config.yaml
n_layer: 14
d_model: 128
n_head: 2
n_kv_head: 2
head_dim: 64
d_mlp: 320
vocab_size: 8192
activation: "swiglu"
norm: "rmsnorm"
norm_place: "pre"
norm_eps: 1e-06
positions: "rope"
rope_base: 10000.0
rope_fraction: 1.0
qk_norm: false
attn_scale: 0.125
bias: "none"
tie_embeddings: false
parallel_block: false
init: "uniform"
init_std_qkv: 0.0692
init_std_o: 0.0
init_std_up: 0.0692
init_std_down: 0.0
optimizer: "soap_variant"
lr: 0.00516
beta1: 0.95
beta2: 0.99
weight_decay: 0.037
lr_head: 0.00792
grad_clip: 1.0
warmup_steps: 200
schedule: "wsd"
decay_fraction: 0.894
decay_shape: "linear"
final_lr_fraction: 0.05
batch_tokens: [8192, 16384, 24576]
seq_len: 512
doc_mask: true
train_tokens: 90830000
steps: 6064
dataset: "wikipedia_en"
Each number is 50 + 10 x the weight over its row's rms, rounded and kept within 0 to 99. Layers, rows and columns count from 0. The size before them is the row's rms in percent of the matrix's.

# layer 11 MLP up, 320x128, rms 0.258, rows 0-213, columns 0-31
103:73 57 61 56 57 36 48 61 57 42 86 57 56 54 68 46 50 51 48 54 50 49 51 55 46 59 39 31 39 52 59 55
084:29 55 48 55 47 65 50 50 42 63 66 55 56 49 50 60 43 44 44 69 26 52 37 46 63 71 59 47 37 53 39 42
100:51 54 57 45 57 39 52 59 52 52 52 45 52 64 71 44 59 42 56 56 31 51 51 36 55 46 58 54 43 43 66 55
092:60 42 51 43 63 53 63 47 42 46 47 61 54 47 43 49 64 48 41 60 45 40 40 52 44 42 47 45 47 47 42 54
095:56 31 44 62 54 58 55 36 65 48 30 46 36 48 58 50 55 44 43 46 51 43 46 45 48 46 36 56 52 53 53 47
107:73 63 39 49 46 44 40 50 47 54 43 46 58 44 60 30 55 57 45 49 48 42 61 61 55 47 43 54 46 44 45 61
107:46 38 50 53 48 47 55 53 46 66 59 33 41 47 56 48 55 51 69 47 56 39 56 70 58 45 43 56 54 57 32 47
093:39 49 54 57 61 39 61 66 44 36 20 47 54 40 49 45 65 34 72 53 54 46 47 50 54 60 54 45 56 53 49 49
098:51 55 52 41 55 48 60 63 50 44 56 23 45 60 55 46 44 36 54 51 57 47 59 43 65 45 37 49 44 38 45 50
116:36 48 49 55 49 36 57 50 54 43 60 51 55 44 64 49 51 54 64 37 42 43 59 59 51 66 45 61 45 53 52 45
097:47 41 50 38 53 46 55 37 40 60 76 57 69 54 48 54 48 33 55 66 57 53 39 41 50 61 29 63 47 66 62 52
096:48 49 71 63 42 49 63 52 58 39 60 46 58 58 53 74 48 44 40 37 59 58 68 59 40 57 49 61 44 40 60 63
097:28 41 46 49 44 70 51 37 56 27 60 31 63 41 56 70 59 35 49 59 42 46 68 68 57 55 45 46 42 38 41 46
100:50 49 58 51 49 33 54 59 48 48 53 40 32 52 69 48 55 69 40 41 46 68 57 38 42 63 47 61 30 67 43 36
103:26 65 62 58 45 54 50 55 34 58 66 51 60 53 45 58 55 45 48 65 45 65 56 56 46 55 63 41 45 42 59 57
110:56 51 48 77 49 50 42 33 33 75 55 37 49 49 43 62 47 49 50 42 52 51 60 55 49 63 49 47 51 47 49 25
093:52 67 51 65 49 52 56 38 49 43 42 53 59 69 41 53 33 57 33 34 50 63 61 48 66 51 53 22 63 50 39 66
093:52 36 50 64 55 59 36 56 40 57 44 63 53 43 34 59 39 48 66 45 49 47 32 50 65 60 43 51 46 41 42 40
109:60 45 78 48 48 45 46 52 61 51 60 38 60 57 53 56 45 46 56 48 48 44 44 47 73 60 45 38 53 20 44 40
092:53 31 69 49 56 48 58 55 59 50 45 57 50 40 33 54 53 35 35 50 54 42 45 74 60 64 74 48 47 50 61 44
094:57 53 56 35 33 51 23 49 57 40 35 31 48 49 45 47 78 58 35 42 39 37 64 54 45 52 54 63 45 41 50 59
103:49 52 50 61 32 62 45 18 59 38 54 42 62 44 41 76 64 51 34 55 63 53 57 56 37 57 44 43 62 52 44 50
097:55 52 59 22 44 49 50 38 32 49 41 36 68 42 63 45 40 64 60 56 61 49 57 58 57 51 39 60 55 44 55 48
092:52 36 65 64 70 56 50 41 45 67 40 52 40 39 41 41 46 30 62 26 56 36 45 44 51 58 45 52 59 58 38 31
096:67 51 60 50 54 41 57 50 48 40 60 61 46 44 48 59 54 45 45 44 36 40 48 52 45 39 48 63 81 40 55 53
099:38 41 50 54 47 49 46 49 52 48 41 52 53 39 52 44 48 59 59 44 60 28 49 53 58 46 49 42 45 51 49 55
102:58 59 56 47 30 58 60 44 69 44 63 47 33 56 54 50 70 62 45 55 58 48 35 58 52 49 73 47 55 63 56 47
107:65 62 44 51 41 43 33 54 49 46 47 45 55 37 49 39 32 56 34 49 66 52 54 50 55 50 70 59 45 38 46 49
103:75 32 65 35 40 46 50 46 37 39 51 56 62 50 36 57 47 56 57 53 59 51 64 61 43 47 30 31 48 24 60 61
104:54 53 59 58 30 62 47 53 58 41 38 62 56 63 41 46 36 53 41 39 51 49 53 62 20 33 47 48 44 50 57 47
095:51 38 46 48 61 52 31 44 42 49 42 52 46 54 46 47 44 41 29 31 64 61 68 69 56 54 46 49 55 52 45 41
123:23 47 58 56 48 49 55 70 40 74 55 61 73 64 41 55 47 38 48 62 57 37 45 35 48 33 59 66 57 40 57 67
091:39 35 68 55 50 56 71 61 50 52 40 46 51 77 36 40 53 34 50 26 57 48 44 41 55 52 78 50 48 64 48 45
107:56 70 55 63 61 45 59 33 36 48 44 45 45 61 40 69 53 85 46 53 37 57 54 47 38 49 64 45 41 31 39 57
101:37 41 47 39 32 52 39 43 49 48 51 52 46 33 64 50 57 59 33 45 54 58 68 49 38 54 41 59 57 28 65 46
101:51 55 57 59 58 50 49 59 59 31 43 45 37 27 40 51 45 51 66 47 47 63 57 47 43 43 68 62 47 21 53 59
108:49 47 35 35 56 46 49 51 50 59 60 28 43 69 45 48 41 59 56 56 60 31 43 43 54 53 54 44 57 63 43 53
098:47 49 45 56 59 46 41 56 44 47 51 58 56 59 53 69 47 65 55 64 59 48 60 64 49 49 45 55 46 71 58 51
103:52 42 50 45 73 61 66 52 40 68 37 59 58 52 50 56 58 46 52 57 46 49 60 32 55 60 45 53 46 54 29 43
096:55 43 48 49 46 71 54 56 40 28 44 49 65 54 39 47 64 46 59 40 34 35 57 42 49 49 55 57 55 52 44 52
107:42 57 49 52 53 65 49 64 45 47 43 34 54 29 52 63 56 49 56 35 56 25 48 45 42 54 53 40 58 53 57 35
106:52 37 39 57 28 64 49 36 41 49 65 43 55 52 32 39 51 50 48 54 33 31 48 46 46 52 51 35 67 50 41 52
098:44 66 72 48 47 55 45 50 65 62 67 34 45 64 52 46 33 34 34 51 49 49 42 38 41 41 52 58 45 53 52 53
102:49 49 59 56 53 56 59 31 58 52 45 58 36 64 53 50 40 53 38 56 50 70 62 52 50 53 52 53 36 62 50 33
095:30 60 37 38 34 56 50 48 52 45 48 66 53 47 36 60 58 53 53 41 40 76 49 47 60 47 46 54 63 39 52 52
091:64 48 66 51 46 48 37 48 41 55 39 56 54 46 52 62 33 45 27 61 40 59 51 39 58 56 58 37 42 46 67 51
107:49 43 34 36 48 40 53 33 45 56 39 50 67 71 56 52 60 59 50 56 52 42 56 60 45 42 53 55 53 64 42 50
097:59 47 27 40 43 59 45 44 20 62 45 49 33 43 67 36 61 46 44 63 61 55 56 52 41 69 50 62 43 40 44 68
105:42 55 60 51 54 55 43 38 66 56 48 53 56 64 48 59 58 55 50 44 58 49 54 76 49 45 35 49 43 53 57 34
091:63 63 48 58 59 58 43 39 42 57 61 70 50 50 33 42 51 45 63 39 56 48 55 63 46 62 55 38 61 47 42 40
098:52 41 62 50 26 33 40 50 59 56 46 46 50 65 49 55 41 49 40 46 59 52 38 44 38 49 54 42 64 37 45 46
097:34 59 33 38 46 55 47 53 43 37 49 60 63 60 49 51 33 50 67 54 57 52 53 51 46 46 63 46 50 48 43 66
101:46 39 21 48 38 52 39 54 54 61 54 50 51 58 37 48 46 44 38 54 46 55 49 30 44 55 45 29 57 51 58 51
105:42 53 47 57 61 53 43 43 41 52 49 40 67 57 63 34 42 54 46 46 54 61 56 52 32 52 41 38 50 42 67 53
098:62 53 50 43 38 56 36 49 50 50 64 65 44 24 44 51 50 49 43 47 54 45 58 53 53 67 52 70 52 32 65 36
099:67 66 54 54 59 52 45 50 28 47 31 64 41 49 52 75 47 47 52 55 66 53 59 63 63 55 50 38 54 46 34 54
089:47 50 46 65 50 43 64 65 54 61 40 19 45 55 42 53 59 48 56 40 49 49 31 59 33 72 42 37 47 68 45 44
096:59 36 38 44 50 52 45 61 42 52 53 46 46 60 42 49 51 41 54 53 38 21 43 39 43 55 45 65 40 76 77 36
097:54 45 39 60 44 61 53 43 44 70 45 43 48 51 61 54 64 33 60 60 46 52 32 56 57 36 63 49 54 64 58 59
111:34 44 55 43 59 47 56 50 39 44 46 63 43 52 61 55 29 36 47 52 49 50 45 57 66 24 68 67 54 72 53 31
096:67 45 50 51 46 57 33 62 33 49 55 51 73 58 51 61 53 51 55 59 57 60 56 66 63 39 49 50 50 31 43 53
103:66 49 57 49 40 48 47 64 63 44 40 38 52 65 41 49 64 58 72 40 55 73 53 57 51 47 58 54 56 57 58 55
090:54 54 48 52 40 36 45 51 59 44 53 46 58 45 51 45 78 53 50 43 65 45 70 42 58 61 57 44 41 75 62 48
100:37 43 48 47 35 66 49 55 51 53 54 58 58 50 43 39 50 49 51 64 32 47 57 36 43 37 62 44 44 32 49 40
104:40 45 62 42 61 50 52 51 68 68 44 48 62 49 42 78 40 50 53 41 52 49 46 48 44 61 43 54 72 52 65 45
101:57 66 39 44 46 52 37 50 58 36 47 54 41 36 38 52 40 53 37 50 76 48 28 42 57 62 35 48 61 47 56 57
105:49 54 48 42 51 48 47 43 50 48 59 45 43 65 50 54 41 61 46 43 50 75 57 58 41 54 58 59 49 43 50 53
099:43 39 50 51 43 47 57 64 59 62 47 56 52 49 46 50 57 79 65 69 45 34 55 33 61 55 38 52 36 56 49 45
090:63 40 43 48 46 34 43 60 27 57 43 39 38 55 65 46 63 45 41 61 54 62 40 51 67 42 50 54 65 53 55 55
103:58 44 46 57 73 64 64 57 26 45 42 47 37 37 32 51 57 70 55 49 13 60 51 51 44 66 58 52 42 49 53 52
098:39 18 51 60 48 60 71 41 52 55 59 59 41 57 37 49 56 55 55 43 41 48 42 45 58 30 47 44 39 60 56 52
101:41 52 47 70 28 26 54 35 44 58 59 34 53 47 44 47 56 49 58 34 46 50 52 71 44 39 52 53 44 53 47 40
105:59 70 49 49 43 60 31 75 47 47 57 58 46 55 37 35 59 49 51 43 38 55 42 54 65 52 32 55 46 52 51 63
109:58 51 54 52 48 53 50 45 51 50 38 67 70 55 53 49 67 32 56 47 50 60 59 40 28 52 47 53 44 74 56 44
094:49 48 54 41 49 46 68 30 42 53 46 33 60 55 46 61 54 47 62 46 49 31 70 67 60 46 62 49 57 44 45 61
098:44 34 65 38 47 42 63 64 41 58 48 47 51 45 49 59 46 40 55 53 57 70 50 46 66 40 54 45 54 62 23 48
108:44 43 51 43 59 43 21 32 61 37 56 39 51 41 39 56 51 39 55 52 49 53 48 44 51 48 52 61 30 69 68 46
103:70 41 59 48 53 47 32 54 50 47 39 62 56 56 58 41 62 67 64 24 48 42 38 51 51 63 77 41 38 55 37 58
091:63 46 51 51 65 43 55 50 48 48 57 65 49 45 60 50 39 41 55 60 52 66 49 50 31 56 53 60 42 57 58 41
111:65 48 50 52 59 53 38 56 34 52 55 51 67 57 43 38 48 35 33 28 56 45 57 39 65 41 40 41 45 47 43 45
102:34 35 53 38 43 61 54 37 49 40 54 54 45 59 40 55 66 66 53 61 36 44 48 36 48 73 34 43 51 55 55 58
093:55 62 60 37 24 43 45 48 58 50 39 57 48 54 54 62 46 60 52 63 55 61 40 48 51 54 46 41 53 58 62 28
110:67 69 51 40 51 60 60 45 47 58 47 40 65 39 45 57 45 51 53 64 49 38 43 55 30 72 48 33 37 48 38 52
098:41 36 46 70 52 70 52 29 46 51 32 48 51 56 53 46 53 50 45 50 43 41 52 44 47 45 74 55 54 48 41 54
107:46 52 60 49 44 59 61 51 52 37 40 41 58 55 34 57 28 33 46 38 43 57 59 38 37 45 46 45 45 43 54 63
094:52 42 48 48 66 38 58 51 57 42 56 43 38 52 65 49 45 52 65 68 50 51 62 43 57 49 44 47 53 58 49 57
093:56 45 36 62 25 42 58 72 52 50 37 57 58 54 45 40 45 55 59 42 42 43 64 40 29 57 50 49 51 41 61 26
112:40 63 59 34 53 44 59 57 32 43 47 60 75 50 48 64 49 38 49 77 52 59 46 36 45 37 60 34 53 46 45 51
099:50 50 53 50 61 55 54 47 50 52 49 59 51 37 44 56 33 28 31 62 58 47 53 49 62 36 75 68 60 51 42 49
096:48 51 41 77 66 61 52 46 49 65 59 38 37 38 54 39 56 33 47 73 45 47 56 42 36 41 50 27 44 54 51 44
094:53 67 48 48 36 43 53 48 66 47 49 51 46 51 41 49 63 61 53 54 43 43 48 48 49 45 29 62 55 37 35 53
104:61 40 40 48 50 54 42 40 56 38 55 63 46 54 52 57 67 43 51 63 51 47 72 47 39 37 53 36 56 40 55 47
097:35 53 42 54 39 38 46 58 57 52 59 61 65 52 46 58 57 50 63 59 57 36 48 53 55 59 39 39 47 48 45 40
090:62 39 54 55 44 41 51 56 58 56 54 60 48 56 36 57 39 34 67 51 51 62 33 52 59 42 58 59 52 37 45 59
098:51 41 29 43 45 47 59 55 55 48 52 59 48 35 54 42 52 42 38 64 38 56 49 66 54 31 46 59 47 51 51 56
092:45 25 65 36 43 45 62 71 60 46 53 54 41 42 76 54 33 44 59 55 53 45 32 36 59 54 40 48 51 52 48 49
090:48 50 47 55 55 45 61 49 76 63 44 53 40 50 68 54 23 34 37 66 46 43 55 50 41 48 40 45 64 56 61 42
092:68 52 40 38 37 53 36 45 54 53 59 44 41 44 55 45 73 60 39 53 42 47 63 72 45 48 62 59 54 38 53 43
109:62 62 56 63 54 59 47 37 49 53 44 42 57 61 43 71 38 58 53 67 46 53 58 39 56 57 57 64 60 51 60 47
081:60 44 44 49 55 57 51 46 41 39 42 58 53 43 49 62 59 46 62 41 56 42 51 37 43 66 50 47 44 50 59 77
108:30 54 51 45 54 47 60 59 52 46 54 45 34 48 44 48 63 49 26 63 51 59 41 44 44 46 46 48 49 63 51 53
112:80 67 45 54 68 63 59 43 49 57 57 47 45 70 38 25 48 57 41 56 47 55 45 54 52 50 35 61 49 36 60 56
096:49 42 61 30 60 64 48 46 26 50 48 54 48 62 60 51 35 55 60 47 58 59 60 38 42 56 42 47 51 57 33 43
099:69 45 49 48 62 53 62 32 53 66 47 47 45 36 50 64 55 44 52 25 32 43 56 61 58 55 49 28 67 32 68 44
110:26 40 45 60 57 59 52 54 49 48 38 40 38 42 46 44 68 51 46 60 51 57 52 53 59 59 43 54 37 59 54 57
091:45 32 53 33 38 51 44 48 30 55 54 62 45 59 51 49 46 52 46 32 40 45 65 49 45 53 33 38 62 55 44 49
107:52 37 47 37 66 46 51 70 44 43 52 45 45 57 48 67 60 60 38 53 45 37 60 48 50 46 37 51 34 28 45 62
101:57 69 54 71 42 45 57 67 50 58 51 47 38 64 56 60 42 36 45 47 45 47 55 43 44 33 59 65 60 64 49 42
104:40 62 44 50 70 65 42 69 42 50 33 34 51 52 62 46 43 61 69 52 61 67 61 34 57 44 35 57 61 38 61 51
103:57 48 59 55 39 46 67 39 30 51 63 66 44 69 37 65 48 63 42 52 43 42 38 63 46 31 48 40 59 52 54 55
101:36 59 45 37 50 51 60 22 61 43 44 54 68 25 39 49 56 48 62 50 37 45 47 47 46 57 68 46 45 55 56 64
103:50 30 42 42 59 46 57 51 46 47 55 35 68 55 45 64 55 38 50 48 68 72 64 41 55 34 43 56 45 52 52 47
105:46 29 56 55 48 48 75 47 45 51 48 56 44 53 61 73 57 42 45 52 42 49 39 30 49 50 60 79 21 44 45 59
104:52 29 39 63 31 62 42 33 40 54 48 48 61 57 35 69 48 58 56 55 36 42 47 42 59 55 43 53 48 46 52 44
099:43 62 51 59 58 52 50 45 45 40 50 76 55 42 47 50 59 49 48 50 42 32 33 40 55 55 44 58 49 37 43 52
096:52 59 54 55 54 37 60 43 80 47 46 52 48 44 43 33 53 63 39 48 63 49 37 45 56 48 55 59 51 46 35 53
101:41 36 71 57 54 44 57 40 38 48 65 50 57 76 66 51 53 55 49 47 38 47 52 46 64 45 58 48 44 57 51 57
095:61 42 53 51 31 32 34 58 32 53 65 45 48 55 52 36 35 41 40 38 56 54 68 37 50 56 46 49 47 56 49 44
105:64 53 53 57 49 51 42 49 58 73 60 50 48 58 57 69 32 60 39 42 50 31 46 67 63 41 59 45 70 44 52 28
096:67 47 52 73 49 54 54 33 49 64 63 31 42 44 53 34 64 61 56 49 40 54 59 56 55 30 49 52 63 29 52 44
101:60 36 50 46 54 40 61 47 38 39 49 30 35 52 45 43 49 59 36 70 55 38 28 47 48 66 41 45 47 55 61 64
097:59 47 66 63 55 43 63 39 42 45 37 35 54 51 48 64 54 48 70 43 55 41 66 63 62 47 51 50 51 34 47 48
107:34 56 47 55 44 59 28 34 31 51 55 54 59 38 39 50 34 44 50 54 51 44 43 39 46 44 52 42 52 39 64 40
091:51 42 57 40 49 42 57 46 51 51 49 44 53 44 61 49 47 39 51 54 40 64 53 37 61 59 57 56 45 28 58 45
093:70 54 64 22 44 46 64 49 33 48 71 57 66 42 56 56 58 60 54 48 54 48 63 37 48 41 56 36 43 55 32 42
119:50 53 48 48 54 70 61 51 59 58 31 48 49 48 42 39 61 64 62 44 35 42 35 50 45 45 55 69 48 56 72 46
102:48 37 55 47 33 42 38 50 60 49 44 68 56 28 37 51 39 44 39 52 44 52 43 59 58 44 42 61 42 43 48 37
108:51 44 41 26 52 49 42 26 45 64 41 42 63 49 59 48 46 34 61 22 64 42 33 60 45 55 52 45 55 38 46 42
094:62 46 54 50 54 61 35 53 67 38 65 59 67 22 42 40 41 54 54 43 53 54 41 62 46 54 51 61 47 32 50 61
097:27 41 62 54 54 53 45 63 47 48 33 51 36 70 47 52 58 56 37 42 59 35 54 56 32 57 47 43 39 54 41 58
101:71 37 49 70 46 56 72 51 61 52 54 43 34 55 43 49 62 43 47 48 52 49 56 41 49 57 52 52 37 53 49 44
107:49 50 48 46 62 63 54 47 38 35 49 62 49 34 55 38 45 35 65 55 51 61 66 46 48 60 49 55 60 43 45 56
105:51 40 52 56 63 41 50 44 40 66 64 38 48 56 49 51 49 55 49 58 42 33 44 47 65 58 54 26 39 67 39 53
097:31 38 64 46 42 53 50 41 40 49 56 38 64 67 43 36 52 56 63 46 48 50 58 35 37 56 37 35 44 61 53 51
101:46 33 40 47 49 50 67 58 33 41 65 60 64 50 28 57 49 27 55 60 28 52 50 44 48 45 51 57 38 38 36 55
102:56 55 55 54 57 51 51 49 51 63 43 37 35 57 66 51 45 53 41 50 42 45 40 52 42 39 29 35 38 56 55 42
096:54 49 56 35 57 60 67 50 66 65 54 46 54 49 52 49 53 40 57 54 24 48 35 54 60 43 55 46 60 46 32 38
107:50 62 35 40 54 53 38 66 45 63 53 43 48 63 66 40 61 54 49 43 40 46 47 50 49 57 51 32 65 42 52 43
104:39 56 62 47 48 43 54 39 58 55 50 73 50 50 25 35 41 60 57 59 34 62 31 48 36 62 49 32 61 52 54 48
101:55 34 56 44 44 53 63 53 44 40 49 68 51 68 42 40 36 45 40 52 47 52 37 34 39 54 42 64 49 44 45 49
100:65 55 36 32 61 56 52 74 52 47 43 39 48 39 57 56 55 60 52 58 47 51 52 56 42 53 37 65 56 43 53 55
107:66 37 53 46 56 47 68 41 50 40 48 44 51 38 47 50 47 54 57 44 37 61 62 59 45 43 38 64 40 41 48 44
104:44 44 50 55 46 54 45 60 46 44 52 67 38 64 43 46 60 53 62 56 64 59 47 48 52 66 72 37 50 66 47 41
089:37 52 53 37 45 53 52 52 53 69 67 79 47 39 53 47 73 40 66 41 30 43 49 52 53 49 56 57 48 52 32 68
101:47 55 49 72 49 45 49 54 74 51 56 41 58 45 54 36 56 56 57 57 49 55 56 56 44 72 54 51 51 61 55 42
106:67 52 53 50 69 62 48 62 52 40 64 44 35 81 61 61 40 47 43 44 57 55 57 61 49 36 44 54 51 60 41 62
104:44 56 37 60 48 76 58 31 37 31 69 40 54 43 50 64 58 52 43 32 63 41 43 45 55 55 41 48 39 62 42 51
100:50 42 54 43 57 66 53 43 64 63 54 48 49 36 49 57 44 56 34 44 35 70 49 37 45 37 61 57 52 46 49 46
094:44 39 53 43 57 41 43 32 50 49 80 33 55 38 41 28 50 49 64 41 57 67 52 77 30 52 59 40 51 51 48 55
092:56 40 59 57 59 61 53 57 64 41 44 35 52 35 46 44 51 39 43 26 56 39 57 58 23 54 39 40 33 66 53 42
112:57 51 57 38 69 44 56 46 64 35 42 53 47 42 43 39 56 45 51 60 45 64 49 39 36 78 54 55 82 47 65 49
100:54 43 58 58 53 56 49 40 34 52 46 53 49 51 34 46 46 45 51 43 58 35 38 42 46 43 53 54 72 48 44 51
098:44 61 57 58 44 56 55 47 43 36 58 69 59 48 49 54 38 61 37 43 38 37 45 39 60 67 69 49 55 44 50 58
095:32 56 62 43 60 38 61 53 51 57 53 32 67 42 54 65 51 35 46 39 53 69 47 64 66 46 50 48 60 47 48 34
097:56 50 54 52 34 56 60 64 52 39 54 39 51 49 54 51 73 52 46 48 52 56 21 52 47 49 49 44 43 42 41 46
096:56 36 61 63 48 66 46 62 63 56 48 52 51 39 58 59 54 37 46 40 67 66 37 65 52 41 47 55 51 52 49 42
102:43 43 54 53 43 47 47 47 63 66 48 40 39 46 41 39 52 54 43 55 33 61 65 57 53 42 47 41 44 34 61 48
102:57 31 57 54 54 46 55 50 43 46 70 50 53 62 42 27 84 66 59 54 50 48 48 58 67 49 67 56 45 46 49 37
107:57 42 50 58 56 58 36 39 42 40 47 35 57 53 45 24 50 48 57 59 36 38 51 53 59 48 45 60 61 36 58 48
096:32 54 63 56 66 47 36 40 56 53 49 39 37 66 50 37 48 44 51 47 58 68 49 32 52 64 56 42 59 47 59 32
101:44 67 52 59 36 46 31 37 51 38 63 54 35 36 51 74 49 52 46 48 59 49 54 35 59 45 36 42 57 60 67 45
106:58 43 60 57 49 65 49 63 44 53 46 45 41 28 44 54 56 51 53 37 75 45 69 50 36 50 68 48 50 45 49 28
098:38 63 42 58 53 69 42 49 67 59 45 42 42 41 39 50 60 68 44 64 51 30 47 49 63 46 40 35 40 51 64 46
089:62 38 43 38 58 41 54 38 69 59 46 42 51 50 59 52 47 41 58 40 64 42 50 57 43 48 43 46 32 57 55 52
101:54 51 65 53 31 51 55 57 61 42 45 66 56 49 52 56 34 52 59 55 38 40 51 49 44 46 56 44 55 48 43 55
084:50 53 60 42 58 50 60 53 57 33 50 47 60 48 65 39 61 32 58 49 45 69 29 59 37 60 62 57 58 46 58 62
099:55 64 52 39 39 54 58 59 47 70 34 42 71 56 55 59 39 48 48 52 50 52 54 41 40 58 56 65 41 48 50 68
104:47 48 46 38 55 35 38 56 53 42 44 40 56 47 56 49 49 71 37 49 67 32 50 60 37 49 49 57 40 57 67 66
102:54 55 42 59 57 78 44 58 66 29 29 50 53 73 47 54 46 61 52 35 67 51 53 47 47 43 56 35 56 47 52 60
099:43 39 38 56 44 33 50 16 69 70 58 44 53 72 73 65 50 53 69 52 43 47 35 63 57 30 45 51 43 50 47 48
110:61 45 62 39 32 46 56 70 46 54 36 63 57 63 59 42 58 58 50 56 61 88 47 46 34 34 42 53 40 55 64 36
101:53 67 34 57 48 49 58 38 57 34 63 44 58 50 64 48 37 44 64 61 62 55 59 65 56 36 39 54 55 67 47 51
100:45 49 50 34 57 40 36 52 38 33 34 43 55 61 55 54 26 51 55 49 41 60 37 48 54 53 37 53 61 53 64 46
096:44 58 53 55 37 43 48 48 67 49 35 39 56 42 45 52 67 34 41 51 52 43 61 43 52 54 64 57 51 59 56 53
104:41 58 56 56 65 47 54 57 48 43 58 53 55 41 57 50 62 30 46 55 56 67 44 51 61 60 47 50 35 39 70 50
102:43 51 41 43 40 46 62 56 51 58 48 45 64 45 37 55 56 50 58 47 52 58 46 55 42 56 42 68 58 54 59 58
115:43 47 54 40 45 45 52 41 52 29 57 38 60 61 49 51 55 41 37 49 56 41 45 57 48 36 65 57 45 60 54 59
101:42 54 26 50 58 46 62 52 49 27 37 52 49 55 45 36 61 52 55 47 41 41 17 43 30 50 39 42 56 75 40 47
097:57 55 42 70 32 48 49 54 47 50 35 59 39 42 53 65 55 42 47 47 48 60 54 64 39 52 50 52 62 56 68 58
101:61 37 51 64 51 53 44 49 39 25 56 52 65 37 45 64 57 46 58 43 39 44 53 23 44 29 51 62 63 53 71 42
093:60 43 54 54 40 60 44 64 62 67 52 41 40 50 52 45 57 51 53 57 58 47 45 37 40 62 30 49 44 35 35 47
096:53 46 43 38 62 41 59 49 66 50 45 48 45 56 53 53 53 49 62 34 72 51 66 40 33 55 55 50 45 67 41 56
098:70 54 62 41 31 51 47 54 47 49 63 31 58 46 49 67 60 54 44 45 61 47 47 42 33 66 39 52 56 40 47 53
100:47 57 61 49 28 52 47 59 49 47 34 66 44 58 67 46 60 62 52 26 35 44 45 59 35 46 51 64 56 51 58 42
105:58 70 53 25 36 26 47 41 45 46 65 43 41 44 39 39 49 54 26 47 62 62 51 51 54 59 45 59 34 48 59 39
091:50 58 57 65 46 36 61 56 57 56 61 45 45 42 43 63 54 58 47 68 72 24 54 56 39 35 61 43 66 53 63 63
097:29 50 46 57 33 47 43 32 55 46 53 47 42 41 49 44 35 62 26 39 49 41 53 53 40 51 54 41 40 48 43 46
102:50 60 52 51 36 62 23 55 62 55 68 41 63 41 46 49 34 41 60 54 63 43 65 50 40 55 60 61 53 60 50 49
091:29 38 46 41 44 29 53 58 46 37 66 41 55 44 77 41 45 53 58 53 52 68 61 40 59 60 58 48 42 49 42 44
107:57 48 69 47 33 42 48 38 45 42 57 35 58 58 70 44 63 65 51 49 51 45 54 38 55 52 33 56 36 55 35 47
101:37 33 40 61 52 58 47 57 50 62 78 66 39 34 43 41 46 44 64 42 46 42 58 42 41 60 53 42 61 41 68 60
099:58 59 50 53 45 53 35 39 49 43 53 50 66 47 61 52 34 45 47 51 37 62 43 48 51 41 42 66 55 59 48 38
096:50 43 40 55 40 30 50 58 53 58 44 52 55 48 56 58 40 47 43 52 48 58 34 72 64 55 46 53 63 55 34 49
093:54 61 64 34 53 58 61 47 61 35 57 41 52 50 65 54 49 50 57 44 41 44 73 82 48 59 49 55 47 45 33 50
103:52 41 32 35 55 54 76 43 47 51 62 50 44 43 45 65 50 53 47 46 56 62 42 49 46 58 53 15 58 57 53 63
105:47 34 42 53 47 73 60 56 61 46 57 51 46 59 50 36 63 58 45 60 52 71 56 48 50 47 44 54 51 61 37 38
101:54 47 55 60 71 44 48 52 58 38 47 57 42 34 53 43 53 49 31 56 43 62 37 47 62 70 45 27 52 48 48 39
101:54 57 59 58 52 69 40 55 51 45 45 49 56 44 34 69 57 53 56 52 59 48 37 51 46 41 48 62 46 67 68 50
108:46 49 35 40 42 46 42 54 60 29 53 56 62 42 63 32 62 57 32 59 51 58 59 53 68 58 55 49 39 46 53 55
110:42 52 54 54 52 50 35 57 50 57 48 27 51 35 57 63 58 45 51 54 45 51 57 61 37 25 46 44 45 64 44 26
105:46 38 56 62 60 45 61 59 69 47 22 53 61 67 51 38 58 55 56 50 63 36 43 53 63 38 54 39 51 52 40 47
107:52 49 34 51 44 61 51 51 51 60 53 49 44 49 60 54 53 44 59 50 31 74 49 51 52 60 52 48 59 56 50 60
097:47 47 46 25 58 61 35 39 58 46 47 40 35 54 52 66 58 50 35 38 51 61 46 49 63 63 39 44 45 44 44 56
089:45 44 31 43 63 45 47 40 59 56 39 39 51 41 64 50 64 63 54 48 53 44 52 61 54 49 84 62 46 59 57 48
118:71 59 53 49 77 41 46 56 46 50 59 47 43 63 45 38 33 36 43 50 56 51 46 43 57 60 56 61 42 63 55 31
094:31 67 53 65 55 36 42 53 50 53 44 48 52 52 42 63 35 54 47 63 25 39 52 47 29 59 47 30 45 60 60 44
097:57 54 36 56 33 40 54 50 49 62 55 47 50 60 48 50 52 43 62 48 55 44 34 53 38 52 68 27 45 56 52 56
105:58 54 55 61 39 48 46 34 38 51 46 65 52 33 51 59 35 32 64 53 44 49 61 75 47 19 54 52 48 30 42 56
105:56 58 53 53 48 46 23 35 41 64 53 55 56 64 60 63 50 39 60 45 53 49 59 54 41 55 54 47 65 55 54 51
088:39 43 58 46 40 59 43 61 49 37 34 70 43 64 48 28 47 43 43 65 38 59 52 50 56 48 50 42 74 43 61 52
091:50 56 61 49 58 65 42 59 62 53 66 41 71 39 68 54 41 52 40 63 65 38 41 54 57 60 44 60 49 68 38 51
099:43 47 59 54 40 60 61 63 58 48 57 70 36 41 61 51 53 56 50 48 66 36 56 46 32 44 65 47 46 45 41 48
091:48 50 50 36 54 68 52 55 43 46 46 41 50 49 51 40 58 59 56 53 48 53 36 31 61 43 49 58 34 53 51 62
100:54 68 35 59 64 42 61 57 52 55 54 31 33 38 48 53 42 47 48 54 55 38 27 39 41 52 44 61 50 46 46 74